Each number is 500 + 50 x the weight over its row's rms, rounded and kept within 0 to 999. Layers, rows and columns count from 0. Numbers have three digits each. The size before them is the row's rms in percent of the matrix's.

# q: layer 10 attention query, 320x320, rms 0.0949, rows 149-191, columns 192-255
# k: layer 10 attention key, 320x320, rms 0.0962, rows 149-191, columns 192-255
# v: layer 10 attention value, 320x320, rms 0.127, rows 128-184, columns 192-255
# o: layer 10 attention output (transposed), 320x320, rms 0.109, rows 128-184, columns 192-255
q149 116:520459528529495458523549499414493565453528468484460440547500540451428502505500559446534485445519554569468493628525499527527442552561542475454537394560498514485491497478446529488406468496568509
k149 118:474469415513611484581496541350505511465479500574503380505502496515368506481540486468447445519517443570490575585511565504421542485451437523476450449556486462531606501502416579508544451443537486
q150 120:493504482538488413445545437560531544519466429546415484608494427551531569601514518521415565414480614393530472472488529382602480528569385477512519392480519494493484437547504458562503527484403465
k150 123:530504559408526489335505532460487482524483388564495562555479390528547520569512547460440617404499583496565508598478517542513542526506517468559411445441506476462504345502457452463513522486461432
q151 125:499454560603507575520540401530536455421473514546478429441475590567498539553490441486482550430486523478476522437441438477511486553565482452527485470581500487547485398488455446526560500508488624
k151 109:449364616516504593540546491556479471605396502521548443510449521524481461532534426508661481456509503502406609477514480483515544442436436550539548497471463580584497453473464526508497517579493592
q152 123:434577489585450520521318492392491640605524554552545463484518476509531491575569490503481472622554576525479497480463504478548484479393474479459611473547511519464466464494571446447484474464487462
k152 104:557507505523543599475543600474512375574480589507586502563460522571448469539466550520539471562498588633470548470481438429488457504459519525536505498528497418447427438437518510450536564548489449
q153 123:470535615550483499495567526445434476532567487513500457463493439431487435425528502522553531548459461447551446520451562530499491464476460420389484485509421466497519437466461576521401541437463483
k153 120:522471481557478609553525437443460433480514490447502576446551525540508461516444515459424483528496480547546541529469474476453551500532368454426454404580474469453486421434491535487488527477493578
q154 112:402539414442455467561464479465459608476496417501507399480499557595538598503472534518524454480464546438455544509518563510536494436574511483543538543615487450517505576545491565402542497526542531
k154 113:408600557363474438446557563496427534418539499532525455505447486437631515495429572537580457507582484410499517412549510541512501477509499478574518544479539553523559566517469485496403404564500487
q155 122:543467637527527468448500536548524513525484532526485502494479530455527450492446511514482495474516451500543469534499529595547567521422460538468469509397450476527455559411574524535585526394460420
k155 116:515441454521559477511496444524442514525548440479505564481579545463535538466511465369458558446463525463569528568561468522464607426513395489441503523487538538471487495496520484524544536433481588
q156 112:508520503532590448554540447410449530435635495452530554532459537508501560505471433446543517528447528510485554625566400525534507604564446548510528481489509533418553506507452447544472453502515511
k156 116:486578540508497425436531526431495459479524570448542556548462548501511522462549386541531543512462583492504523555604472447540465543567483461459532501468535501536470490543423476501458444428503443
q157 119:467520624557471541483589470558527513573480503450546523456458528572602480487437506543420489523596530496522476400409487465433559513491458463565448451481495550525493524448551561464631464579495578
k157 110:516506627559491464413542501504522553555424490424452510589492470570454524404447374522519505437533572509504506424462549472552531516553482440440532456536494540451440503511489534559515544498551438
q158 125:543564531436570496572576442549527483516553558471491614571516483536504453531431434512527579529485485467426546468495461407534430463496461436516474505577497615535526571593468482526520568449447519
k158 124:484533451556562397500586451488520573487527554458522597494472478525474523489493483552482470596527449478493520519410550514500433557396468446428516466525492511588452491521505589566596491500486458
q159 109:507582487435499498492510507495503503550512583431483499473527500461482487463524456544472507362476488467532466504596537525526473501545462500494427464599451537546509569555598613487510442476475507
k159 114:602583504525493411516411522573483501569493513474539454463464435571502443486454543450418505385528492470476572490583417457497465379509480489431483514534547540502481524486447510555500480499476542
v128 115:559505507528450464498509534571512533461403565554550491397514486404470475496454469573412487402438476539519573523450503464538577541518589485419603487478611529485518505469506579525515549487511506
o128 108:526501541585476469460564514563519466467426565373530477536610465484446547566503499546553464468390542564520545459477452428581556534538497453557570569489474423558524537514491582462465553515380437
v129 110:546459602482543500474535614507538582497550479476447542492546454465530528528513564482521465549429542556440523543494476480412476498498470510501511536559471456553530509416394511499571478560507554
o129 109:519527465492522590517497488547545523509418456546532402551512556515438496538563579447461565447434506520570488484441367457515469483521479483505445547435424537477417426510472477480484540466536487
v130 114:524511496516509587521424577601523512482542442479546488503475462546502507536506590437487518558575550528552466423430416589426531433556540424465428502573497477455444560504518551552428418438518560
o130 108:411454505481435512530510497493561552539568465529495433504484477475578453455540492341557399464557440537607451488451457490483554418485533381537555465473443482501562565473558458541432487499483477
v131 109:450452454551462536578432447402504579490532521415507475565472556440456567466513495493523450626453526510522481534485533517490446446474504508572503597552587460516570551511464427545545533540546595
o131 109:489518525433503524561481452502505462433579442486589501550504435612488384562490556476479490518487566438436456449525528513594506604503422480472518435529432552510444522481523455486529466613551507
v132 118:525528584528481385637476532512508536475558603464458562445471526481477561441573403467524504453518442376535545506565480504528420493531531566483568492431507466522456488414465418415534513481542455
o132 110:479476498493416615500536448541525492437490496454529563516438506483471541506502482541422571501470545498498500585469426554482513542509549509414442509468588553425523587471508444476495537463622469
v133 122:439502471617451475538575547525468594517514418482542503562453450514573527483533488464527494494540528473416396582544454522475452528486440458660496521489506400434446508532501431511411532467568509
o133 117:493525489549530496506532382439454455544406556483457566469465487518473564511519529511605466452464399474516499495419509565524480510455435438646464415442523502483550526494466424470490454544580484
v134 118:519515462585490570485448479635552546414498554539507534571594424508489493528483572478474463459471465541465430492467467424510481425494522463442470475551487459481445468553502491487518567519467547
o134 114:466533464496554422491441599613397467515590455496475571522605478586583459568458577453539500479411540542505447529457449441473512416505488330414489390517518496486484521559509565510543482514376498
v135 114:391471460462472510466517511580539590495534507486596492452514447470477522474420516499587455504577483604432506500519455500476521494445372438491575577505547478398462445503520490528470511443584548
o135 109:521513438470467462482590487527594586466571504415539547469432489561508515475453564468540412512470560587484469475559445490474422469588515583414521479522429500485536497570571563507565489500442562
v136 117:527453542499524496448518510493456531607366570515540474519569565572449426501542447446511486540456598576493521507588562545551494463528492469531495603558515434598575422468454460412461586510557481
o136 109:506466508446463419531502592578451530525480517538461388548459500569501476573505469559475483497394500438457565535522508488514536510451491475506525492522559562641447433426443411435559571459579475
v137 124:425490515446558466444488476426553518455389523497504506540560502498517504528549489634490501535390509568478548505565509468492519556512460569547533431509485420526480462541503584538579577390494469
o137 111:520572464574568447514548528474465497421561585507594457543508501399516473531544563642620559481516488532528498446531489529520508540501452487606503400549460511543479464410484513511523507501496525
v138 120:509504425447411524425490500537411590552408502528446512548517542486518479515552479659530496556377520605505604487428584378466520449501523503438512521456572505532426382414549457551439451528528492
o138 112:543527467513434452459508596500509596481391543541473505507537514409519518483527553515517464503412466545538424372458522456525485474424550412492439521514478565581425389538474467523547554429465508
v139 116:431494460482473484461517498491530411597409477494540470522509483463478579431484456536532533459406535600508491474471460557445441625567527472424492473448482464587590471604550483509457534492479545
o139 110:463553421528476492464537566492477417540419505457421477515560403559534627476558446522493525503511544532464554525460391529561494467532452544548449486504558455424578511566543422457505489590491489
v140 120:516501560484541589512471517603441584423440499522451479526489471569529541505498535545558511506489556520532507465426480450581538497590510471458562455471485508506509496589536527487443508457468524
o140 112:498602525578481408527492512505508451411528477438549508432453520530462481508475506456504503518459624599572455581424475486503500489469455535422592473485467511533461503447495638575513417490515493
v141 110:524461536520458446417478527478469478380504521536500477550508515543449522447543513490431527677501522556576550488582536504415603487494483514540405594475500487472541423622481506545470471511536527
o141 106:496462512581478468518460540510476494502420584571549549521408488488462503422460452426511535519474442469445474451521492546461584491470488554516471373519503461553480422574507412465469396458472505
v142 126:481523574477485422557560450512460462415467433488490515520467591473544515559513434601558528506496472433476584517506564548581542514460511480498527504498527481458483470545490415595411505470476465
o142 115:449557468439597455451506481535536489444526499588431480429455567458504503539441552520540438547485543397481453617571438546476479532523484430449568460533362393507473490565466378490498519566468459
v143 118:510455485472475478528496474485493481506399537538370389454508557532575529517409566503501466514551556482520464562496453538499592510525455437471470467483539554508451545606464515537477457510601510
o143 110:608538413524505493513507471420536485398470527558474437560487480543600564553542510453529539470454516509482546517542449541488491473570469505487479416576481477539461495522494491463498573383590521
v144 118:473542606449511507515491525463492508550471520407545494494559491465530505438541598397460504478533458480503461505401528552474492442504518382480436555471462504482466579497534503445524447545472539
o144 109:500643586539564579522534555546572520551474482439466482460484464537536553425439597392414520514508540491532567435489545459563506522498523479552509567448471498464431537553460602494493412517484507
v145 107:454554462560511416530442419548467445467470473593497525442517569540546467440491497474535474447493472422524643550370511445512454519443511524525559522541497527573504542535553582588477579401469648
o145 108:513529506451544391521506486481367444503523471440449467517480557488455471450481507545473460431488437465553542591534528514513473530542397476533467440539501527505530485589580526537545518505568514
v146 117:523505581496512459447487504465531509560502515587430465514493625473455555475563460517393495551489456561440435561525482408574498392441523489485456435543484539535493530524533502614424478577559566
o146 110:500413395477545518532533457421575556466501490552564487536556582449533474476502443418510455531445536537521480526516534450540556603461445548521518463523444600454484558475445543518459505485517515
v147 109:515475527404471458602529510469575509476514489468508482559583438439493513502564427527516492476497507434519534445465551528413543509407453396436471419459458556508477457464478562493620486539418596
o147 108:461571522609552557443484515477492481475521388553535467540513512469499593518470510494457444551463518537490500525453457566475525515367475505478472506542494524478570543548507490471477540641532579
v148 121:512490498491563548452474567504449471558529518472469438515454395430492420563564499457496505437553506533501603499445462556530517481624435561484471526424463558501525626509578466548520481470589478
o148 111:466489567540487505422494565493585488520589619496497475374483527461514487629459439467527544637480590525408515499511456634468485482503461520446506544510519502456513450448537578536478580386587482
v149 115:477476633452475464496514553590593532467454470510546504435500560551525467465560439530518504565473493510460512486503476440434473489532488531526527450473472518591523522497541504463552519654481463
o149 108:530444560575524596577561505505492462479562531459471513463442582543510507488422443434544500556432470532549492488377486447502438573465464568538514529554490504542448466513544513558649562507477568
v150 121:553540489524437589509513472565428447451569507516574440429561485543452537396567470590480451492503453515579532459502488516441507442540445571445477541449495604545516459488505512494476571571531444
o150 110:454517480526419526565460480456474514441544631418417440492618458507463478450465511529474552535494524520621502491440456509442497491499476479417507515466505456536531534541410487559461477423405549
v151 113:467576459460518518507545423579455413446434427395500506561532544531590467461599539556537534599572536484522396505427570587383468548495512583572466472497519441443521496490524491482542466434446473
o151 108:479528541489479570537554534488506519498517531523487630593471598516557474504505503536435515467503546425559550464447477531487470539462490521508435449452538552561500518431514426501496509534520517
v152 112:523493453483511452532443446454467567456570433573499525474460574556407503455513552506565511433542440524484533467469432455462515514565490486452550552473506559549469512463505470470572557420507460
o152 109:401522595402492398610523461560481460524544516600452479479497540492495613576513567456527456434490427489515513467505486490431450505463512449486423469513562476497439579421476551511426547485496525
v153 115:580535492425547402523562482529477509403472489555498484572518433459507485399413534541469496568507555431537523555521464446506483557424466553511501519435356444538511397436533448506495537597437468
o153 107:494537564411454544518545458431605487479422488490505491581510516451466506496389461475451481494529531495450484485476519428557428477562481551490584486547531531590571365423503580570443497520535393
v154 115:458437419511452438497475472536543522525408470463526560504505555574520540463470482361462504542487478626435475543475507452513464597506521523517486478461420464523440562563529479537580454488572555
o154 111:408466415536451598513468386415412475476476555476526541518513472514445529452411478468465534473468465561449518566514559465614309471484428498443452428499486484538495465473499508464503401537550566
v155 116:428481498499562439564505506486482555552493450477407521460494453539501598512537483492571526449577545554506558493455462428502534534552443474565443555464639516523506469518476508530499548411542585
o155 109:529507490543500545498483543477390545597550520570489448450543548412542469607473498543531461487568487490390517494498479573431421541486499466567555479517607433504589503485567482471486439493470417
v156 119:519470490543382516490570420496506471405550410539529514446427519481535473442483545447438490405567525590484467528444486570534483503476405552565541527525369515536507446451541463548541492442436438
o156 114:556513557502431503506523470439437488504546490507450518537528487502519507435488496497528509472532454449446554470430553587433569458479450536503419506537605546462510437467452545520501481480501468
v157 111:463515484499426431519469489547553501441406585539574471558479575513600497481545523499478577469509484487555489568551507550501538486459575512482616414457516515593563473495549535489551540501474530
o157 107:509421508508496556492578595508522552520515641525568513570534487472510460547563481459519564439578510503496463507470459461548476532559547520443524479520527471458508491331501518430595530506497566
v158 109:497479469440535566544510477558494475435559395402472417547567489499471495497507458528550487534580518464427601582517482569566539415453497515529440520458530509498465527448514561536466518513521500
o158 108:511462393422478545564547566525508557444464399579500526525569471467518420581540510571553498469479469449527534545429531559584524472583417482550539514498457480491534468570523497562559519554572449
v159 107:483466509528555493444443564477589492451524556490528478469503482588600426547578526618424509538450453478488481521555447539533419520520550508495573491500608429492459446479516466519505396462459484
o159 102:490530464549537431497521554500522515546496493494512515488452437430474531518481527564498485556390402560439453403503537559519486547490581495519538454534463517443467451497572477460454572477563434
q160 083:579540633524447536548495549582471475461491503405514484442443464636385500465497422481481507426545537530558555443545430503472526615447511506559483481482483488511549599472497452454607562546475507
k160 083:638631614576497543601600529533523489531455517487483447419489394588451495435567457541461449480511550586448527470498377441533476569451463511421553464511476552489529576452443541523509441550513460
q161 072:428489469444534570490567548466493403459528523527543521604535526419565533566479504462545481505477488479542458534460508534559469445490528398523427501523522474468503475610541460520480422431488556
k161 075:438559428435502510562386508447545524514475463544412547538491497528631513507453490490440504540414561478442484553492466466380510472685544468426474521530515439542494539449604459462526580479440488
q162 081:504486532470423592474489584447388506527535494513579549517494510521506570424531499487584450472518543473559599569443531475478502511384407555466435508575514513461505558509597424489482549580461504
k162 071:539432485439458452538428485466415403506566545525467491467588518453511482393516505455498492481504498492467515465554580615368421510545528594425441444518464516504511496555499523558490512552414535
q163 078:525573506532530531463471444450460530494622439586453449451560478546422572535528560477500438517395498483447476500520517431414467409373495494533528492410421430536435470498509512457551533554451520
k163 078:543476545530515425575468550513510530511414450543536539530506414476488490456576505580621406405500487499557505570493532591522515452490511520429511495571432507435521559474599519557529544521460505
q164 084:505630499532532510585590399495548448527446524543554492482409431499519470451433537519504490557569573464529503369525513434550492521508542467491400441518547585434547498416480492603428530481534549
k164 088:550438548525493565477493534556523480519485475385498399493509572605483482458443584440481505502532560542455501415515538493603599513492586493461517563412570504482443487447514511460544449576465450
q165 080:511516487418604468536475497450464540453557577425551540513461479415512436485486428521582480404433480587530485571516510491526547467481454453422549562460462477482482426464436486471449479520511475
k165 077:495489498421593453410489476509450457553488477530474534450472577508530547507383569505471504540513498519507469455517553468452593438493567446539554472494474465514483497511496528439519517465529522
q166 082:461537530524544444581538516564468449534476546508426553436452498511435496497531455454520448446421493517461512492447557443495429467487490423540546555450480489396441485545493521511504546531506494
k166 085:507641508441467522392484461547530587429494434507474459456521550518545511458491522577441490539503519456516570567458461512503450552457501559479549492581462487569602541509579533576456563469529495
q167 088:450575506516489492461518518484466536536546572554597454532635489516546444478471509474531415456479513527503426468457585504532602442525454547411485615548590502503471495419496521466410470471479576
k167 084:386481431514494540507414549380501515492513570604491577558543505495484502418491524486529495536562519478527514440491462456466512502487488541532527487541558489497405521536513472430471561524504483
q168 089:501454452500465564520585473525479474526449547485512507488572516447570504495510483505531460434389470382501438485558405547572470514530569452527454424500450609546545503446461469529556526574471456
k168 089:594416412506486405566478492480445471457577604516436453421539518594476557497449541499555527559516550551465457505588475470554539529525537442463426456482516438512506548532481492552566545485638466
q169 092:432473479497442385582610550532467545418475505473509481551496509473470470453493462386540555546487441561488494501538557514528527535470585504617436497547446440511426417453509475397429522496348455
k169 095:438471505495542454430478494500508496503540432466572511593541518451563565501563521504549467505405469439500500507513555524529431499524462591451406569559559497460458418460527477534542492457503486
q170 101:581499457487497490423497516463481515508553408541342538585479458451509475482520514414451523535509484569551520547550510514494463475467477510473502475591529474480454505556472516521533471438454504
k170 105:481498616558542544532460528527519599539539486564500461547492553485534520513478501492417479510531536401416507511450494508477519461579499505394487551445450462477710491544592499461436513564448454
q171 088:432421521632541611470438570482523561464501530582474536537552531392555486484478584494497479495511421511472490435538514551431511494493465498472519592597523477499458467508451544547600567441461515
k171 086:460484483433503501473384395580392588523541507464512487428520446558484538547479565399485558573472471515609475491483486483540459511421542507486470435555589519511464494392480538469496548432434485
q172 092:477602426482495521504460408382442561503457528509434564501452513526460508518507640621504430500544439458469523440477429453485489462472472421472551568435486554492596505544476441585472537500550554
k172 095:538506426584480444522516440489460438497480513498474471493458450590530548532430488549526521595567554528434457543463520489504522437536466497573491441479519447632490533489431442506491501560528410
q173 100:460551507400458453548615616496476422360522481481537528449351487453531462436527453502467526549500582523434497499594457495507488463492505558552453446527495493425456525503507509508527510607490563
k173 095:470535544544465474448588560445609519532522487462475558461438494395525452456455515529498422622455532550449515509537521424491561441514526491543431468503511529453557479471469454543491485506519558
q174 093:512493593460532465563479614591450473415488533558456502472570411374461486459496447521444519431481542526512457509426541483484501435527545485535462477509417442470463424452540515518506493503564382
k174 089:517502552462565533526447510517530497520532501510487497554452492531427496481514556471507538515539555576421549483521539523508536438499472450562457555547632495533489473484548433588509584486474592
q175 097:414574527569542503571475429553538471436452569483528603514517494540418515518519519538482512483541430535497522426468438411484507549510572468502587589447491518530505480446575525468470437555527465
k175 103:464408460444496467484544523508529474483459400420475493553491453535510500521454558423574512461494523495525438478673358564505511564470511452474433395410508505453486459492533465536566522514512494
q176 105:494476536471472488529411444438590447499475564530539356530386389603548501488529457464418566458549458463517498456515524473503408479433503547427538485489518521486448456493440522484527459420505520
k176 107:604522534429508531455551456539506589450481372490541484505482491501540556471536483396420550442454516476456492529469514480512441501497568519488506459532455447516518562430496460465526439395518463
q177 098:461537485525494526500546504502571479589416505513485520512401528552416480529405585535464510500537458482519532398566400483499464519500545464467498530439479574477500512476503536547408569606489501
k177 099:524536495511544478562509394467489389527424520496482527552503460517505531462539574524459608450545576448513559530501477509484445567534469504450444539392446548385544630595520485532519592489493418
q178 106:467505434638460495419437435457491566593509477459478531477591512517502516594431571442522470461454428539523439499473397510492412519503526481438462503360469501542652567469472431480513487426543491
k178 095:449445463477548518518493589508425461538466479494458555503492555564462532558495610397461491485562472536480620497572413526406514469503480516516475497449528459584438528530565512511534584460458541
q179 103:505477495488449523449395487549458467526558491547519534605544537500521451454478478580538544647439568473516456513502476530506469463480434508417440440474401418474545499558536512461551489546504368
k179 121:468562476572558523414491526500380507457525555502402489555552507524443577477506547528462552588449604489554503455424532450532495443580413563441516565515375462492540530528598445538439469418486470
q180 109:513541500511404501494413389502569539459469494474538431498474412484521475464573418483533505531527599452573450481491545350584507486481460524573498544554474591519473498519435462559504511419420558
k180 119:503524530451521475462558534514492510479455509443553575545389382369521477470543479481566469510475488503501520526461453465496531476410475531483551525557437592528558503458427490450483473487490540
q181 112:484486522507532496452409405510597446482485406450389492454463419480490505553501519457473428495501577457432451466489524475467443373570470422550463418489461473541497493564592495492510513514532496
k181 113:496530444560543491479524455474400437500462443542436508506488451444515518530437516482558523576426484506536459524552506566515482467544453407582542487466507564562579450656376489484539475524523490
q182 105:548470516415517545440462453495503453519512517448499522553521498593586554551418462435553524408438399396531449589617568469534524496555431411377395480606450472519536507476532497455508536428437425
k182 108:473518531406477444480497389463534497480582524596424566607502485524544538504475498464505543460555485495497511520571527512489530342519415485339446571549485425449551567521437511432466451451480480
q183 100:431512422450550427477507466440500512489543549412514509497510509467468462567565490502469496459552533501578449568547473477544547544567529588473542480456555478414455443505532512453536540518466524
k183 105:514540471457469414481467467427516441504548538510560522515518449455516465551475464532465544513601494505513515574502578452445505576537563590462477474495499520416547424495509488580481479523464463
q184 111:460419465550538495521431480411580520570511533464450522481475403553465519537536548562396453419501523467501435445472551511480503512425515528418530470467464520480519627588544518515413564480498612
k184 107:504438488480536502582461494465571497536528487486524568374448419565499484545486537481490548507487384508577567547534473509491496408314535588469530476508513422478543576378542447447496533516531561
q185 105:463394460470541550538474570562622470461515497466527523457508382470485487440531499555519415535445405541567510546474591459450532419420512460540486465521562515491490495538536554483471563530492574
k185 111:503442526520486566459494470556599498459534411449507463415510473514522526489533524539462436553441472487489520520519533494526543409428428490474469570575487421465473585418569472467502610480548511
q186 115:392579433506461617500543414527444514513572468539582456455461485542482446413500430581518518518542580433563430635484370533547540488420524494523461475533461469537470466465432510443524458551469456
k186 118:456540449557537604541541492393393461422554539505543526552496479590511476476484563529436501446463502533484501500501478408506551570552526487516525477463519503558451484558512452496512511486558461
q187 112:541566387404538453547555628502482468418534461474430428524554461496482507553441390512496516506448477573449525481579528496525504521526506603485423682491409478418494561522508471455391442505489432
k187 116:506526417390489506473586581469469502466504428518473434508502451445594515559460570525485590428401514502533473539531529472536525519458439486435440595460495484508450512482466505470475472512437459
q188 119:495505589564544433517603483573508432574465597447566505507480515490431548482451518547494421524490499437489395432486498449486493576526499502570378574515421590490538471504478456448474529493498611
k188 120:482471560605426432497470447487515553486496536441561535551525558474434503536442537602503465496492527469400441437424392546503555535439469493553407518571457475545495427469453478468451449465496541
q189 108:424480472467504464448543531498530475533519458444452482462504453451480537559524535457519429491447524499530431503587588521454458493473425516417447502457554454461496380529520574417467443525515529
k189 115:568524470516518433542493577500495564487533471490509472531495487477443437580447432474441434575470457539505413484529550499450530575508515563501440509457445421449584449565523480545539515533479566
q190 111:453427522586541527504536598512608593493520500482561452505545434500510501553464554514506513526608575467454484482544452610458519498542450502464548479521557505525481519456525497588482482516561511
k190 113:522504428562564472524594441451538543420545546428532478511472440562507443482495462514526558518495549516561445510539439566467531406519530491450460553480480440490540553513495391581564547522452488
q191 114:531490559511577413481465489437495446537566520557513519577523586430524494529549495418528523497454523560491476450477505432475444577411443571498442589425576514453516544530509460478507465392519465
k191 116:560388529451562504487491545455492474493467568518555553545533554575522517550551488439502555461506472470407394484508414560478353509460480517588440436546623476540532495479552411403491511551461586
v160 076:551543337522439537481514416576505558490565481524450504490494558566485358458521500462563499559539494528560451482438517494515635501490482535468566508409507447454473557558537549550543442521473447
o160 092:473419487492539496505433549513514547454582538478572568514400511512512587472442523503556454529394461486538427584522536505448476494433539419458478435495464508438471513415490488493449569563560578
v161 087:423408502504518467568548419455547530455497498512404500437585544531534550528560508546515466523569400496490568521481568444531568377538462514454432399494520498403487465590600572481490480619511424
o161 096:575533620508486578518430486523459422544495491562470436493415541560538496486408511498531490541526489494453516494553450407560494567438477543489564471485468569521526513455486487528450515462537418
v162 080:448552562537525576454418468500540486570425486536488489510428553528528606493477441450525575514461533644456435505420470464578491509571509471560502530491491504576519646499474540438487490551446558
o162 088:468507444535550505542521562439493458558535608477534525517563571460467492461504523545440519440580498425546505475525463549522559484464515541370489477557421605491526468568548507437579523477495612
v163 084:493519528494548571507555598515482558544425507390473548605444547533479542538470511485562523465509474507472500443445449515517453442520485479527418432450432480401570496555499444473573421499513430
o163 093:529473620436526489548550505455434426440558491560564497470555586497456523449441503470503485521451465516488554566480488518558580492426552580501499543476561476536503542394558511448604438571486536
v164 083:519474456460545531491517436520536437515529486629527498494498479531561412472448564436582445472509505508567537445543561455501526611489455445475472480409532511477509489580490505495573516458453539
o164 090:503490615442478538470462461486490520509517575524513518444387490489389448523489462431547532477588460551533549479479451429518451525477561456460509486458458594493441534555523462531528535522558540
v165 074:448525508467543489525475487424491469415599540467439505498554461415409575502514563515483440535451552576482525446544481563575584553578517473462514546542412496537515502484514531509584506475461521
o165 085:500529505546532562447489534450533559530479376492478564509487466511488446522509510558462545486513557468493461510480509477482492481432537615585500502526438530462417489571416473534518498416568503
v166 084:583527473493537615501568382565501511519563476590575495560514453493430449440489520521564528454488485499503454545499537527576598577509514455481546423392503532522582478504452460510482429489401497
o166 092:430432511462453426441450552548497424549444584521444499537429476474464552470423489463426523436450463492602567479521534452503467496458549486572544514504425475425574514423441538472507566461590529
v167 084:405454488488500500492523466497511430511479484386480625589479494511496527455559532511497546522525513518461525496534498450510420417505437542475405433374514548407473494538457567536503482447573414
o167 094:531575431394527474522441544427461540512489488526519479543556521557538497492482446454519432516544489457440488583496521562541434517420462528562534532527496513470477504582508459528529549466524523
v168 082:518389477444551491484431524543567478417494500485520506534613558535522507557491533548569476532488468494452470537437578542373513592455555587473589498462458454518518363547611477505431481543500548
o168 089:431594558433471523410603480529550583548493496482510528491486474540479530508401534547531570502555558505520557620451510586453478422436491422488534440493503530443415589398496567480522431477505500
v169 082:504527428426381519524462532501514404550487492523511557533564489537481531500546460508526551520469462482428520496486473438505545564501483408517519391434422569481485512582524449532555600447576380
o169 092:551453401444571577552502478346481592459539419494438459501519395515491551514517497563482524494535552555560435536586529564536508469457499670486517569490518444499480547478537480529621399533432487
v170 081:457450506445569492431498590554436484453467513497494451557507527557458589514475464501464591399516505430495448584498472485504467488513540495449531546445465482479593527410523479472509512428409446
o170 089:466522457533499487596585485424504448532578440506466501537530548583485539468600523530451514564475491485509491486599413515534438465527502434509574440402521467564500538542532522458498470527470478
v171 075:561505438418453501458523425474431386474546492455555474577582483591425509542493539540483523490528497513464511469566455528494497486367517516364565524499482472506442523458493540571478509481518462
o171 088:576472505564565512551506519451513524484506476467448516422467441461492414501574484524570513507491411550476452532434570457551507479552502500450450441571513567464486481492433558560544488528574521
v172 089:475461601508543411536480476535481513559535432454530366476484534472432481514530436489537383523505469469447512465485498503494531418514618595478521535466372463374478505544502541465532502547474494
o172 098:491485529511543562498483604452623575503469543473414495423597488548457540575561458495478563596587485531515515538463493487559506385426503473579484409454474520512533436484531503592502492579586477
v173 080:573522484517513451515493434537524425453491515600535447447407499508449480501476479519439522524393446485551582603415533488531434611513498469474569496415486497432499581520453502492540521505498620
o173 091:449515473492472488501502550500558599558474405490535530552513460500451591610509508521541490515513462542495563431530429578487593489501479490474502450543526389630497457520457542394503543493455433
v174 074:528530578505534499485423540504534433512493550457512487521525538406443438480473542515489516527461448390409492466451509537545451506494503529500543457429592538471430473404496570489492406544543463
o174 088:505450405470574549486485452467507487417403393566582554614602500432478540536516486457445495455561500501564536499501399506375509462565465476542463455468486516499415500448445471483528580369463558
v175 094:485494640527533463518533512515537486450458522460479494445459616487517505564529458552488559509510471520546525526509464557482525376508513523540519434525402562516481526518566522464437434527547453
o175 098:541438483491522590445532518486481512533462550434496495516612541516509623543409553463540515554503569458405533508466481637517543454525534477533444480485540528518533541494488578516535506492475483
v176 082:527516531447435496456500508539469458536448431578543587490491477403577526457466512449401460463475465363532498462493555570537449560472455592637601532624506462533393488463442544479458556418472446
o176 095:634518493552580472567430470476409505427516601476478538502561517434514481507597524508515567496597559530445511570520562478427483489485535456556535513491379476466505536470536514485511471486457503
v177 078:530405544562480438495456555439494475577494484491497431531487564447410466589455446502462591457520483614492443502604485640492548433470503570567447493521506536492565516443561464473462329571462541
o177 091:551502590471432542387458432523492451634505548464441512487516524521540456472489428531471442492442517500498475412502437496487414466513507523444471512489449468559581603513537470546513474418556487
v178 085:417549573543529516482417520447547492496501531465525446497539552553522513648624541460515461523509479525508470522490580460464537371508487476424434471530473487558523543458589459501485511498508540
o178 092:413410518500447523479512479475432510521450448517472418511427548521433466519466512505478506507520565507510541464496491556494475512569531495447495484499504492436551546525446517595461507565494498
v179 081:451524549534557562552501465483455515488487433404509382366490470489496583475401473498481557487474548479560527487540449457567475450482489534449584397472562589515562442499522552440434427482551516
o179 094:458589563415406523534439471475545520451509505546510585537501512519448465559531455614529460572574430493422494560437550441450475504515450490486532532509561501464542464503558535517527481539524478
v180 073:435482475503514421462470510569512456454508493480611488583579491387550482427473535455542551381527484487427534498542488482545555555527501536584468428353463531532541543536507406569488522432463525
o180 091:508447420468441465394486447479496452548453448528486465483411508569507506434563499472478503530549366431665515501477390513455498492450502508557496469548519465485490445541487496458510489479451532
v181 081:509505591548481512588581450522460504493519483477491513521511521499468560497471526420549449480526525493558512462514526463501481451540490569511569524399411508445546611448525479476488536527461521
o181 092:476505520486502448519477492486526528546512506447489457492461486532550483518467514513528499568489420415447494460541533549565553536501468465466516444522487516465521481524484384476523552417469542
v182 075:594446500525475573467494473546530503598532459548572445460518469481475462517454540435497497488503526478544536473518529515444526524553390432507502534567493548523466489477459558477417446544472443
o182 088:481624486466483477575539467468444432425451527423538507503401491559514557526445418573527412461539513551478421557411463454596512506458544552474588447458511541497502447469511478450523595508597554
v183 075:480531544548485532447489532569521493436507468560446561478394462492535456457533496487526444486544475461535502543470512518490457433488544480497526509467461539548455464531480457446427488594541613
o183 087:385419515475498542488478482412410465484489576490628493463441468478510458471426504602458592550536570457554483524530523519495589540576465489548529496471523513456548497444503520523504460458485481
v184 096:517496416531460500475461539458496479424567460543559494565524500472539577488478494486510540434456444434544507565470513451530488525553495458527541420459512455529466546550535473497485522411483518
o184 099:485548526439515504589560418521458442453510491494451519529483547486521531522458474559469493504515442551413523540478467488427559564384584411499533508510517538440520514468459582462474462546499453